From a checkpoint of a small transformer trained on Wikipedia.
Size: 14 layers, 4 heads of 64.
Architecture: LayerNorm before each block, learned positions, biases, untied embeddings.
Training: a variant of Muon for these matrices, 166M tokens.
Each number is 128 + 24 x the weight over its row's rms, rounded and kept within 0 to 255. Layers, rows and columns count from 0. Numbers have three digits each. The size before them is the row's rms in percent of the matrix's.

# up: layer 11 MLP up, 1024x128, rms 0.0896, rows 504-556, columns 0-127
# down: layer 11 MLP down (transposed), 1024x128, rms 0.0813, rows 504-555, columns 0-127
up504 095:176140153168076094111114121152139160122068124135064118136136094105124100135082157124095115111133163156135125105108105107134116153104104112175135166152130113184118100116132145140128127124155174151120089098128132147158123118101141129121136147107151113098111111160135124143134123113120126101140177157130129097144114134105147100108142140188153127151159129092165125112120121163122099157130
down504 095:086167120081155167133129101122137134104136179121128124140126128111153129147116101110129144137145148084146109130128142148171119078151117128118090124185133144142111154152128165102085090159131095129143132116142169095101082104097106084148105115157167169115101162116137128087093154119152178130109149130137140161125126123151150136149120103109109128114131127139083105134114115116098161117149
up505 098:137121139145091192122086149130129131182068133092125149118137133189074090113123130136138127129099101139127121154109117117159136127110086136126133143142141125140133147125141126148128111132137119113147149100125114126195092129196134143125166096169157133133162108138120092145105103140163118104109104157143134120149084134141122112103156114165147141094128094134102163128110135154129141161102
down505 098:173156126106121132184150130104118155128097116111141123100130165156138109172141152108125106134115135168107114121140138166114151112173158112117132104145127148097155112160120165145084128108126140130155098159139119145115159113089088150172090147136102086148089144115104085142110136096079122138083129097111155141117188156113120136134115137114161139088095151126168111120115111115118127122131
up506 107:181130113113105124116111111147094092150118158123166147125080154129126128054143146142123124136120117097113118133125125123160124128151133133133181130142126146148128121150105108120139138118137138106145168129121165133131128108175179142097158163110108130119130123149067178135057152152113183129098123117126100119101133097109104141150141087115158127106119107090115136139145070144131115153122
down506 095:102140179090144125118095130135146127147111137139125163141167095121097136137158102116111169180121148126118154150121139126094115143140101108119101123131146124115087172120147137111122198139116121100081112147131187122135169082131111134131141077122125107158140127137141101102146124117165102103167136112138135163122136109117129086096145072163104109102167146159120156110098136135139112141125
up507 090:133141134107133149151142126149123081183123118122124115139174102125128142108140146131126086141143148141088088110115134123179113099120143129107108130106164129135119087114145126113160121119177108092156149167119088156115121078178095155109150123149187162096134105113123112151146128129112148147136141132172161128147108095100165086132153085102144113117160146121115119131139118121082090147142
down507 088:103145101175130139112112143122135108087138132147095134137131140176152131149095105173133136105118104149166162136152137111094116183128112109135106084148103168115163177141118162137115111145091119138140101083164149114121154127138125120113092136140089118155099140135093149102115125121165119100126135113110123100106110121135060149100135139152151132145122113119176140135123115126189157139083
up508 102:107078113138126126125119098166146141125098120129119166154171101123131106101153074105115149145143130143151100114130108131148155148196146101118142133059114108150132101141107185121142133105120155106152108116133121095118122118135135122109176143079086132111146121159107109117079102150133138102151140139127157102087133132132169125145145145165120098131150102100091158112155104154149146115123
down508 090:147123116083148140124139126102126106127126169135125120144127154156155124151078165135115121117086148146110151139103112131105130120133107159138079148137142175140160160099143107128137093118132145160124171090091119170158127112102127117085121093105148141149125169098154113090157161122149129120141147106096102127116121110119114171111141144134060135160112126176146091149086119140110166130093
up509 095:152080138137137153176117072119142114115138131127146111126160096150108101137142138099115155110169111120131163147137134090105115104138117073088151101128103150145149099140134091148135124131152097117109107131109155126124179137115113161120150139117146100114131133159133121104121131107150167117124134136139151125094173117097129117131172129117116164106121132140117134100147110119033166123192
down509 106:143115104145170135122154118129119150122113114162121127094120153161156131132095149163182116129127150157097084110106153113094156151088144144139141123099120147125131127150127143106109084121153148140168114104122119127151117126144158150160137115100114116098126124133179111077128179127130089132106110138124118129123084144130134153127069127168134098106088112134172136122104110159199134109084
up510 106:184114109104118130124151079109127080137120113113153116125139150140151153130133113155157169128132081090114111110143107124181152171089158098130091140136159145099135124164144106081141156095149129118078142125143129110122121117147120174108110075120135107142117141110130156146113112147116142123158159134128107066095139127120130116113152157144113112122106164131150134162179118140157116175134
down510 101:131147119094090132140138104157097121179125083148116137146127111143102133131142143082100161104139108111125113137086144147133132140143069118062114100175159125120194143161117154107100088142137135158108120130125122132143126151108149122119127146105127141111146117125130081098104108165104137136149125107116143121134121121105101118145162131196111147093147178114146122171151128129170153123108
up511 102:168130128137079142148130133128104123107130165116133124103110123126096117108148149118098158114081130144084164108135122126127121159173117082096063125151144095146162142149148126132152149128117108072117151100122103129146109105127102145099134094169111152125127135113104129152176118129135131131131089139139133145155208124147116097135190117122117143150110084163125109149127114150119145143157
down511 105:133160097080149118119122166140143123145138094150149140166129149109135128116124137132147130172148100109153153155118129094088134166169118160148158136154135160133090096112133132181112063084122147148092115145138113071115159139107146109121122127117092103104135131142172132106101072115149147125156144132118127082123118153096127123144145141136125117115109116070134097145107169133159116123145
up512 105:105122123111097206147099121091144097144122160107158145100124117099093130147157125143154137138106148135131123147118147134146161102087122125125112149123092108106116106118135084140135098116185083087115116160139138138132134137143149120117078099129146125180165102165165138107131130127133126139150084139166123092132094121134119123117083135143127123150166137104123085173145131174153113113151
down512 097:170098157080129092101168126118141166112109169172102128155129115096153148118118140098142127120153076124137073120126110127123109104151156157138108097164122100137148156161127130106110136133091145152108135111173110145152088098137170133118165108123127098094110124114078137118154140116093108140120151128154119161139123170104137136095166124148107164151126124160097133098105127120128133160160
up513 095:139121110090140125140164123130112117161172096182133139127077113134162136150121195113157146154094145087119141131115141113149107189139141107124112115128111094162116137141153154110161081109129171134100110089082154144091121127144126135129111133124119139159157140109170151097080158114135142154129132141133104133137118093133107108103100176099116128130145118135112095109162157141138168110125
down513 110:097110101184100172119116119165140128111104129117077119094092154151136122136155093114150080132127115137138148118143127136133163094120122113063159116104106116105126180181123123122126150145178097138118165129131155131161119155140140124110161135165148150135117129144134146114147119118086127103153105128112114128107154140089141140137168064122137114138077178125142103143131130145117100108119
up514 099:121096189154157109112105124139149160138142118106117120121110164132143127108149146098093147128114125137126116135090152148110141144156105149123142126069125153134095103123130114080135123072133109103117119119161175074143105135121162137114137130138138125131120132104107145138065152137150129145121078175135125111122127109080133115094146139168136115150128176122116049129129175129141140118105
down514 094:105158117108102120121115093152188125150113158105128112156115092142124135116108189115144101137119109080155130160134130090087133126138146097113122114143130120087196121142110137129142168119135103079146085177121155148105142122146107119151091160116143112109094100183154138148138113131141126125138111122132132179185144144127122107132154127114094124132130110113105143117097107140134171155150
up515 097:096101142118099138138118124116124123150085122144098196155159115148109167070121144103111150119113116100166168124117151110130115124124108184155118145102051147110125111112114144086134111130088116132113104111127130128166131138107117137110164110134114153169107157119142125158113120114152110151140146112109179101151149154156161107120099117136117108104118159149110170125146128100104168107155
down515 079:114146143110106166096155132111083149128137131114120082097146136106156102118124122152118109147161171146104123162113117126130120149159160073093139122160170142118134146072098111138152087140171136146158154115119136161068124149143110158101137163160138138099172134128103134098166114134130139081115139114105099134114111136108132138101139140120134112128122084162126095110155146156156079143120
up516 104:127136114109180091076080113122143134119123122165133106113086129151116104179110114125156103158106127095148122128156137151157115088129093132165111149167073125151158111125147130116131111115118154117102151096149092078139132104121142154136172147129133105143152135128120120122150154151135107098104103155108112142130160091128149132116126112167061143151164175112159133113141139132148126099105
down516 094:108109120140091159155146136136125134163119168116131154116139134135138141104116096117138139111096167137052117141124127125103096144165096108153094097103159185142121169133135105133116124130132143114144132126092160163091120115129188134109154129147136129095156157151145134137154153108082151117135146097150142091141104148087120137123081120118100125120152155154121083153094119103151117090092
up517 106:150061134142138114140142128121184136141110148141110143157112105132122157153149129123121163107146106156136105102117118145130122138155175129150134109071117091115120085135128123080101114144135159068130155141109143124151118116152134125140145126134163124116153067115144089135100104160134130151138129138114145120130125110098138061141131086149106173139083102104132140126169151133161161161160
down517 085:144127159125106124170102175109168152092119158087107099112154128087160133070125140142122111132106132135149147128106130154128144134119132129119108160137130124123113149144107108120148143105112125169081123161144147107109125141132163158088136137126123090182104119145111141123124144148115117087169093106194135122152086156103087166103131153126148112148145113134088149112119117113084144096171
up518 100:089125109125140167115146167160096104110135147178140165136083117145137124163140175122127115146159118109075091108075117137137179103120160152122144107147067131128154093101141096097106118121104124134143133152143131137118141119137148102143115138106126125148128132138103108118111170113139116155071171129162114089120151109151106134087120157148150097163138155119152119100144129145126136082126
down518 091:132191142157148119147113138107133156150142091083112094129141122121093153148126101111103120093118141132159139136116131166096122133152086139123126128061137167148139116112085139091134159131129091135150106151135142128132125127125136078109095145165130109109139148111137146126106059171138096140146103116103150146130162148149155160116083128119155160134100144092139178108107139148121148100144
up519 102:136064093130191116138123101102102131158175160140156155150101127152144130097137101119138115096107140088143130144087121121143143159114130119137145106143135147138135096126156139099136122113125125115191143088140178103103095110143162102128157136136174139174132109124144118145110099094122129134163133118153103092092108131190130151142146107147113100119137138127123125144135100102137072145115
down519 099:133141171124114141144086108161139079114094105139168146118169121136093098120163096075142141126114111109135126095163120107119127114145149117107113111125120122094166187097110092143113127145128174174108145147101136119160121125145122150161137116136084169120155113103144127149154144152122129132108151128125190107087108132139152144145144118133101143098125118080104167096126101151140169140117
up520 097:141134131152133129136122088108084142121133165100108134161114126122123098131116123121100100087096154111157118135154104156095174142150128152110130141097143146106188133139134133176139133142158104158130145104045137121167136119161142180105113131122116160140163128145111173088094159117141101120122135147125123122171141104153133099139111118091127134115131108103123096121078129142133162147175
down520 107:142102139122141124164183148148139112167110122114083120132163162162104120110140127112160131168103117105089109122129102113122118096150136116165096140097122126126118125120133091116118155097150142112164110158155163145134185088115092104151147128100142139080091177107175107150162104120154136120110108087114116148112133137100142139115144136144080147123139130156153121161138091159135089101129
up521 102:094154128136099146135148107142118150086163107168128112127100166146095112062149153141115127111141161117078134102130108127172131151163141165159125144136107148100084112148118102145143111114105157113164128131126125124146090137116160115082147129103092113100162111131169098134145117125132076126119145161117141083168130150136107113097127110173147120092136162140158140135104140143144149135168
down521 102:107120128134106143133084131091128139126098137142112140118112136122136107128150121121145115116153096132163120152127145107131149111109125159158077136139119125137169162160107089172105083118189115121109120068103122148062146101116120169166102121125122197131090180150159137085116162155132116130130142148119111089126116113132142108138103126133140158127117099139125165127124181132121130156123
up522 097:131095145176101121070116128083114122133104139095143132124157117109113137131120149141144122147135129164135088174134133143119174144127079111118140107108139122120148094131127129126105155136089163133136113119128127127122132140102110108169082078151125129111131123119149089119112106194119131134101141156118154127107126149162132153169114096197160143127105130163157135073129106165105089139156
down522 091:132130121150133104136126140146076087156129120110173127063121166103112088107121113069124120129135182088129155084137107140123087131119133163153117148163113123085107144136116118127123181153146125120114116133143165112076093155134142120102143128120153136173119102166122139145094133114158172139160124102148116135145155129157146146103126128090138133133103163113148114139151143115126101103086
up523 104:133141146100113128110159146110119126123135122142136097154122089139127128084133136153149082139132150149084139112168105146116126116142109161096136157138093131180103131138142167133133141136110144094187163145136166133111141103088080135131106098139136132091150150146085129119099108086156139132164126088102106149132133118152132075126123131114157102093120143134133130087154180181111125122169
down523 108:104125131147131116174127110141202144142103078104108106092195147147125115134103158126127102161135140145179101116104158121109142160130141092196118144081152089092122101117148097143151135120114148130109120130101123137079103093168110173120124134151106128143147125134167127137100104144133110138122107152134133164128105168138111168117130132151099127127090132113117102120143151121113110137126
up524 104:122134195152134152136135133173140112124119118127091122076153095126122111104159123123141116085106156171115123127162160162133122158141113156069166101145075118120125132158114170131136187137139090173170155124135113111131107087120125123091131097112114138089134116093131118143113120108108128147125151131102080124126104149108114107147136161149138145143163149124115128122143143115156120078158
down524 113:105080157152149113112171140108133124149111151131108085115158106123066108142147131135126110102155111133160126133121173108083149133116108159137113157149129140093120108126128145149100145130133120137106140145113128111139179089157161192128134123155140114157152114118130146123089145138094118144126167144105144125104090162133138145086106183160079133151104129108097117090085163119102134142117
up525 096:143135121153114103154108134149141105153114112177165140080092106159126101111102116128114169116104128090167101104125131128130144126136130167146121162142090129099123104115104139125136103151123148135154125148096136128153116116087066109113153133127188124086129155109160152094115111152109152147117102130114178086171099156125131090138156137108179148122121102120126156158112122150154105103163
down525 089:110106126150125117130128131165126112116089116097110110090108114131086156164176140110164093143142124135153174154120127125151145112108128118117138085114166122146180123130131124111100137126120100105122131108100103143162115120145150122140108106113111126132112114132087128117131128081153104091172170149146139157127186092104138124169146128156153153144097107114111159116121157131106119220111
up526 103:158098121121164138128162132146122165123124140078121127107095168131106096143119146131103176120122097122091122164115127122145106082125079141166112117126151119133174142114132127107116160099106059105126118129130150103135131147120126111152121098114145131093167142131143156132104116181101135139156157137122127072150155174096142150093107137160107166131147151142168114153131099115137144086109
down526 101:149152110120113106091132104117141122117133097102087104119142165117134127109142138126136229113157105155157150123139079156159119129145147157125083114127122143098117127147141166118114082111168158144112134142147094138097105134126098127104102135164126169119099116162108144142151118109089117146113090093145155087130156105107138141150144074098123125124137135149121115128110141172147150139158
up527 094:114127148086119115149161109161133135158122134100129156129139114168153102120108159157127159097121147107114148089185141152131153153117094142077135117154143150176134142157153129117122077148105182137164162136111122128100127119170155106170112125142144060128142111138113110114108124115155167137113081125135119098115135125143087128156107104130133152087140184121107109098126120149128110133138
down527 084:166157101128147136118094142130163110086112136159086115126081146095166122151125125119171104131149105151166115150094132114106136096186144128116109108149140131145139144147132110128109121102114084127161112064117192090154126099141153103132126145119123195122102095130126150133134138135138119133134173139097133123136122144112128104151113065149132098128115091137127125150098127130117167163134
up528 103:121115121130127150161117098166092142128108108104132147074126093156089120148128107114156149162133114096097145131109124132128132094121113086133155158134105132107124100105119096149181126157103181098152109151157111178120123138131133113133134103122133089104092107116140127103145153162086118108181161114132152119139163129140099146109157105136130077150129114131151093151096110164135110170164
down528 105:146134146138146117136155134119130085120103166111092116101121204165106101121117150120125119146114146144145101130135156100119085092084095120132132107111135138137123165146170181126110113132132065111168089123174148133133120126128109160122155132134144128153130096142089136115146077165151112158147091152125151126100117090109130144142133129104111134128088147141128159172171115119121124139086
up529 098:095185113192120156112111155191144143105124167116134137099135125144166172085160125120121137056142153103078127122090117132112151150126123113090134175125078129124138122124108131167128110109077128136144113138100123107087107140130141141155136124150110129163131135143138161156131151127119129133127144136083139100117114146121102127139121116087151124143152133115144143123109109144136164070127
down529 107:161101116099098127125154123095121134136195104113096111103120101140119127114100111119134156131098108157116133134122174150114136085143147129155151099117099121137110158213081132162152140146142147137112176127109155103121136116093147106119121139116156119130135145128102096127153172085117086110137125142108114178123162122167170151143111110152133131145125137106091098107139152140132115153087
up530 098:131079133160127148097181134163121109137068078171160127100125115134070159138148127135115102135140113105101098123139128109101117124122150129150121150133116114132172157122152096126145148152150136116171063089130108141099153141119097148148127132140152133150141133140209120132069104104141129114130160130124111109134107090114120106148130119164161141153130152135149132152131138110130151101120
down530 104:164121115135144118127108130127163129109086159192127123154099134159166093133106153105190132145135119117106089089147142154140124129101135153105141085127103118098123127106103127137092141112121143100137139147106124109173154114146140146136110132146120109150130122156080122122138147123131144132098110150094162173104112139177126173149146077137120122110141128136120070105116138094100194137150
up531 107:069142112103153159136138121144095135137126164161111108160116118138113157162120102156111103183096107079114145125113103136142174141120117117083110088126152142093161119134155107117123126140136160162112138116159159124113140109109157119121138079171132143131127120126088124155105168115075117124099181108123141160145142163124126152098081110125110081114161111115142142142113119119113143106098
down531 106:123153171141128101179090125120137091140133131118111154127092181134163114080124136130129157086158117166137122131113097166151146131103114113141104105142118124113146085129115139130133116152103088160087090105091124126091146112122146145136127152103148063151126106113110094118165126156138133167134104128096162155107151130114162154139125105139108073147099125146155146122158162127148162116140
up532 100:141130111143154148137136108133152160130114174096120141093121110178110117114135127140162118140075112147090083148133124130110133127087113086148069172188110135170100139139105139143135116145098155140127144122122123142147119126116128149101100130106087139114195140119123098154145180156119119119121158110127085125150133108121138113137121154145101086157146140156146120079157101123130115087152
down532 093:143118123140103112147129159135123117139112109128190146162161142140139158129098149131114116130151138106137138124135126108123087125103141145064086108127157189133095130135107109155124169135143133135125106146162136098104109199174141106113140127136178135115098189110138158111140098074090145124119140158110102150092129128108121128120116120134090125088121115160113104112081142098132120151135
up533 099:154086127114106132164147096115120128127076110163106105132089135177106077152111119146144122143141119130134121172127145153087151129137101112115072113122128112170115143139151114109131089127068108155132113123166166117140122115151158147094118169125159152172120127083121119142143117156121116177143130159168131122135151127118102117142102151098155136140110152124163158180098120112109115138152
down533 110:123126125114097121154135096143152108102137150135108134148168116113198113146134144149104086084134115098130163141122119136092144094146119121122142123149123133186150103156092112141111092144111156155122139124155139152154145149102140100133119129133107113129128119066104132166089149127128116149157199129148113146104097091139104103129156103104121172149096124135093106100117169113155123124168
up534 104:153155110130109115173134136164140061168127089183124141132087096170146139108127122125157133128121133091166110165135106157104121143124102145110119111161136138124089146133123133098134134134134095142136131102095130156116159120113131144134138125119124101140079102133172167120105089095128151115148124137135163123131087128137174100133149128144079203136088125117127157105123147144084141135133
down534 097:130119091086134126059123174115110110142091163073110124093129102139152129103115158114113128133158125168150084063173156104142117136127128126149112163114114113124120095156137112104129130127118123145113108137135197112165098107121103126184152158108145122132155112158126136134145169161174104095122142133121130121142103156139131152141144127119158125141096171121123130141096109108124108144129
up535 102:138124120127120116107131132110166133138119128121115129132143143157120137124130131175138125135153160114124112134122142114171156115116143125139121081147132094135085141128135191133144126072126105105126120117100132139133144125155117120104202094113117141125126158101144098135150139127074104169127089146085121109114114179142135113102192126085176127076105101150128146140160097128096170156159
down535 092:117112120109139145105094115126089137145137098118139138138134055142180088101128147115150091146120142143119133118146156174130155147098146136117111098108109148139110136130143134100116132137143138144126128104164166115096134135134143125145109138166173156098108133162123116130155110108161127123154150094167138163117090091118122131116112081153107157184166125072111163106129152109153089085137
up536 095:181131103125149125161176104141150113150101098162126122145129139102133108123119106176082170135140122176137130118094168125094154129116094108160153101094085176104148160112144176140135101149126132115093141146097158100151141135112130085120174124112144133128116113155155100120133108125084141175149108106120099106129103161163111138139153126126101106149116130125127113110155112117117116093093
down536 108:125168134113128132130102155151075066130193169112127082100129161146125140150128141126138125168124135140148105135110142149138109122162141162110098114144180128117082110125134149116098126126102141082110159110149097155109128110131134134127106152151095139110147126141146112083092132128170128087099104130116094074112172139109108097150146127153148138087173168128112121147147132141142136132129
up537 097:130131156149122107107144107116103117086150116130128137124115127163138122116113175115122135110117099127112169111162163129118136122155085154115139146128061120175147146113161135157135111147065179092134161121101149142096123145148159147153157135113081165101131116136132120106149109068115093144109111113143143149113143120177130187113145116142148102124132124167102103147137088114118122106151
down537 094:140104129103157179139123172156137142169092099145148117122099094121079138152139106115120116135124137113190130150123113108119122121097111120097154085112149114102132120119126119144125173104128126136112122122145112114154127119118168168127121116178140075134153119110120139144111148123117145114168139136132142152176143128098108046131093106127135146130144116088122176148125134080177120170122
up538 105:143096117121106113110156110082146140151116140162140096088155159141175099104123109101159130117105093146092148124100164176146108126150110127153147121130112145142151101107094162107086108119127116080139176172129117144101143143142176104091131080158125161075151162121084137074125095104129113120143148168133159137124148128118144107145133120157137159141136104133112110118134131115123132115127
down538 096:133137164135142153105092100170157132170132139129126117182063126131120128139120138139122150091141112138133112102129181121131132121142167155125106103106163101093135174113109122114138136108164147140122142127105164096139160109146099162125141141104169130179119098115137127144124115113090094151109086095115094155114079164123141137103125161102126096127100129141115117149102117112151095183142
up539 098:117088130165160127086121171126109145167115075168143120139131132129114125121089128128127136100086111142133190148162166154120186153132117153090154113102112124144115117179155149121147094120111061125142155109151141130112142066101129133095166119119139105132121157141134128083133147150115112125100158126135128148147106125106113144128129124124160115132122135108172113174124135138119081135114
down539 096:104122113123137152130136156110120122066122122107131089137097128121178110100094136108144116137133127108114129118164109126112163116104094132147131123168138152172125148103122140100149134146130137117103088100137147120099155137098201166121114115107115151107160100137108156094145113148125122126115138156139118140152184152128148117090178100098149123158113125130124105114155152093182197105115
up540 109:135142127140152169148122138150151154157066084124098122181114076128085164119100144181121090140118140085118137137126131149118135143147107111127144138088154137157110109098142116112115125150133136093147109136113115125129100114134134082094111162141160135162158123095134112122119117134160123129181133139092127118119063170110124123154072107172151130126181132140125136124120092123139122128133
down540 098:156100141126146080103170114125104148094148142156133132096121122143149110130131109091101111117093143147108129117128158167148153129092136113122124075111088192100105131154080147162148119142179119173145146119136139123109141167142124149138099115132153145141111119117133079140128104103119115094129129103138165180150163103116119081102151121132124103123098133133100133109161176141150161136110
up541 102:120115083116132136128146091188103172128096131096140154126124109165109117118122147121145140168153150140061138117101134136112152096144148071142092146117125133155108123084109131101156104144112167132151166156111136128157161100114131116093115116087108111131142113154095070131140155096169131158150143108120116127142146110135154093099127123118113137190174119134126126113156126114129144116114
down541 095:144149163111124106123097131090120112138135165146120130154112098140152181134131100170135077108148112126165130149147100100108099135149119129100108153115152118124140171116148118119125093161107107120134129104149103101058070100156106119143151135142172146144135120139141159183077108140079122086149121157150159122138104150106130159152137108130152135115097133142130135144072136118125130132136
up542 102:091093159076133173136152117164099110099083101110114163110076106156152125103141161146145174146138106180116100134125110124118117081154133116155122133163137131146145087076100145128147115099136122142168158141145137134111114099135172138146129131164120128125136142134134129125136137154126177116135137086161104124094154182108120128096128122150155143138094114097141143116163132089117130145129
down542 095:136110111129164103128135118084141116134095119162129100140176139102105149176123126145159122135127110110144169119094184160150129149118116157124148130095138140099154150122139128153136163126146121110090152142111112123096150165150111082117130128156141160102092157118137102117145087120164075132127100129111114104156124099128164117160099108111094129119135171155066097166166101143131125102123
up543 102:113109110143099141122139125161140137168120084141180119113165099126119122114118089114143137159096103173139099143170170087094153151129129109122117139118143105139120107100159146111108124105129156114143134134131142106089148165126158153108173165107173097135126160118147151122126106098088148129134149148099148126097122159143097175099084096114139158149153176130125138114104102101132138161155
down543 096:153137105091123088170146134086108079131153167076145146133119133137120145134149159167158085136177109133118141094100081129155140137115172148117111151094119177130143153148130108136112133109090131133163135131099082109095138120148128118137086124158131168132111134143104108160157142138146138130135072103175115130126113125123109107167112124124118139163092154126123128131126175129104113139088
up544 105:127136178139179088108190118138106089167107103120153171099104105115123125158127121139134110100123171164129107089124083171101155123166128155151113133137102101138115136102125130096157118085119098116145157164105105151114117132106108139112136078155155124139155124130156117100119137114153172128149122110142131105106129091104145157118134180119168135127105119131164126103113122136126121105165
down544 095:121122149150072157149127125110118137101125146134116152132130132119149130120128115128160087164162121105109154126177151098148136114154124124122164110180120135100134105094116133092142146119142092124130111088100130106087151132093137147103151107122122160139100188161124107112127115083113141139114174137129141135158114151154084145119111147141177179114188104120126100112092138119130079124090
up545 109:110140109144109075089144142106094139142108119153137152166160173148144119131146123143139152126139091080111133140092161125133155120104109131140088121170160121118173120137133118077101116124165147081118141115130191120130158126112076129125125157134131122096129160093144140124121098109112138126120130174089086093140130109189093101129105161130127121139078115134130117131137126126135141117171
down545 106:115134139166108159174079144110116161114143120118078143093104117117122126127127148162107109155126166134129150173126088130129163130128106103102113144087117111154125122158079130110118136137145085139134128135147118175173100113100103117115045155120135124122122103159146113110134145141133138123184132094147127170125093141108133123086122131164122157126129158124169118107182108137108123113129
up546 095:102102087134125125163153130099145139136140107141132094164143124139086129082135108127057115139161154102126114120099187084128109124163145168123132120207155088153107126147110147158113128112129138105155161143145110071100123111122157108134136138149125103129134141114099112152096084152153145128140144159141133118132158139137139092154103101158127119108119161140138095115124106163150124118141
down546 104:153159156144094142090077138154091155119113172108107114110078155152164142113132101098168137122140116159150150096142115126144143130109126109140135129121106140141093167158132134128135129143096099136141147079135124127153135149088116112126131109129126180125086118152143108139135113103082089135130120095146130106154131139117088183095138130111121143090150113175143158177163158107103114153110
up547 100:155148129098106120116127154108116121145132083133093154084091145162155105113140143162150131106129087090095119157111147161116154093137132132118093146162073153133148130091124150121112093149123110126133178142102146088105157129118100115112139103147141131138115132128146135146131126144164134177137153185171134134159144151140129092137120106089084119120095128174101158137130150139139123089085
down547 103:096135131152137118093139108134111149112138098121151107104152116106117103173104141137147111124151169140158122080139091099090109111138152112126105108112129123107118149124115118110137111176126116118161158174149153177142104172126131148116140121098118124072143118207145132111129152120104133112148123144133131110132143129161157076116126168092135103204109139124137142108109144118142137078146
up548 106:094134128148159168122114145174091152107077099170148121140089133126091141120183091162128131137115116111113102120102155143075114131115143114137132115143115115134172124130145100120164109130118141100135112142091131068135130098130122141085136108119125153125115157136115105117105154125134070137126158125114180155125109128110147071138154130152174120127149115129168131149141102081175121136116
down548 118:128106108136145091111144105128181163086182158106122174138130100106157138116115147104128142144131159108126141092120124134126107085167130120107112131175108144148103166091112168099109137155129111156146134138059132139110161141080120138113132125118136123127148071109108162146127159080119131091103128116162127134123176120123137129152126060112125126126136159127141123147165132153130108120133
up549 091:199147139111149148150113111148114133112132130102091138142119153168123101076140094124151137120089091122140114119134159128178165141167139133121115131111128137150136132136129109129121113111092121089078139101127111113152153096108145120107124125122098150103105115119103061123124122126185172165132111139127123129102132135105137108135136110086158118094191152126140107158163136157096158162106
down549 097:085146126148104124104155132090106130114116084113143125148113099159142128171117128106101149113152156090145116147156121104134092116076166120122122130153142133133143122105130150072106118140138139133177089161134104161109145125088147154159160154142128063107135134138137176089149104099105156121098128149147152150098130152102174174112147149125119143134113172111152134127090112130115115113129
up550 105:118076166138116116131113145169159148101113179125116138140104109136141140163103147135088104120145077143089102115122143087139147098126164112157138155118099088118091129110181126159130098118137156123121141147124122111146156105131098170145157087146116119138135106125094127114104193140132148106156144103135149096117125117115153120087138081114104140143141156103118124135116149149139176096169
down550 114:109118109127112191135150129161140112131127077115117054128151172063146152154112176138135127100071088127134134133128121115120122105125121147145139115165128157110141143142127105105160112117145137111090138138107111121155145106107106154096133132110121117166143105156091095100126160138089141105158147170107127176132143082136108141115134124128143123154161110137130082140171116154140143132119
up551 095:124139165131119152120127134106091176099100149105185166102127117151091133117130098117123145151143116128117127090126116134113145111159123072164162109117136149184147078129102125097133099150134153111121131150098153138134119121141116137092149089112110143125146099148172177135111144102111141119112141120127166129146148125104141120180186142165122085125103152108100167131139114080128109111142
down551 097:103128084105143115088113095180134115130170141159109148089155119125146135129114134143146172100164154110145133156150104088109124122102152200141154138137110107087113155133137148149082088133139094083122119140159116121126132105122086157156110129102119128121152159108114168109140128138126148144173152135157145153102123118094096132113102173132133138145110086140102122116145142150092155134098
up552 093:144126117122109168187104100130089143129131115127126127119117111115087139087165119161132119147133124094116141112146107150138121099076129148140119167076128091114137141166102121141127144155191125094107132115135170099095101137092105137114113111148137124111116116159139155117088142087148127093137163127165156136118150110103160139144121109129117148149121181121100167170145143146144108084167
down552 108:088134132167172090121145094118142170108131092114145137102101159086156109184131149109106113150144082190111139147122141131129135140127114173128117105164122105174117120121147117113129115094119099113155120144123114146156154128147080111152142129123115145179134123126112134109117130150135132102124093083132097192160148162128090121112110097131125120125157107144133102077115121111136150149157
up553 107:127123129101154150150122090135119064142096128118122108136109121125098163134142140163119096122126152153106102148155105114175194141154143173136106142076138136107183112130107083096111146137164142099141115163121146106102079131135153144162125132165090121120104147124142120108125076111137167166118137125152131146127155122143121110117129099118109149123183166105086145134114158131126123130135
down553 114:116119105113100071152144145102120142122168086118133143186095119147119107157091134129129117147122108157112115151113152156131153168152088102097147131165151147111141137148118098173156156135138158124138137116128165154156110145113128149113079120153142143154160130149124113102134080098103102145098132099145081122106124179121152130142112146177113137145124100136131140130114104112068087122107
up554 098:128136099108120075173106101115115147165192140078077118120098113148116123092141132172149167134149136123123111166124135111129152179115100120160111134143095125173123121129081164093146133149120124150116126127169112126124144115146136111168116143118158155134130128136123101093122129135146107120165115116119085161113122162107156128106130106084181152105153144111121127131180107143118114143099
down554 093:132095130107144139133129135137160159073121124168164170138147144151148047093117135103112134137106176165122119097126095172155103124109131128128096114109154118113123106103121145134146141133114130105121142111073130115132112092104181144103128091120153130135118112140151150111087166151122145118136201157149145153150114139119168113103134161150127120121120131138109086146125144111097150097118
up555 101:127107107134120107100130136107111119163131064114141136146090112164119138130171131099093115092151138147089140155145166135112115126117116096146110129118157124103131081131100161108162088105100117116142147143136116070155113163127126147100173082130120119091148109167127155191147135113115118142131088123137144106144171130167093137100093126118162138151125127154128102149154115119097170134127
down555 092:141160149095084140147134101119109146140170143105091130088133117092118120109150116140161145144115119123200118117097135113119079115093118169082125129122144152143164117099134126150090118106148109157135105124141108144097094127117118085127100165137137130157153121138149114106118157123190129166158128134094125152102165111137119152164170117117148121108147092119097191145123144130126118105141
up556 102:107107148178097095109125139135169137099110134104128158095090122148155078122140130124114149112128116154122145157124156149158124174114123149101127125142139154109132145133042172110151127122124128125099166153123175142148166124143123135110163092123129125129164113121107157099150127097117141175076113128107139073099137126127124126131124140138107117121074134143146111095160093085144117142115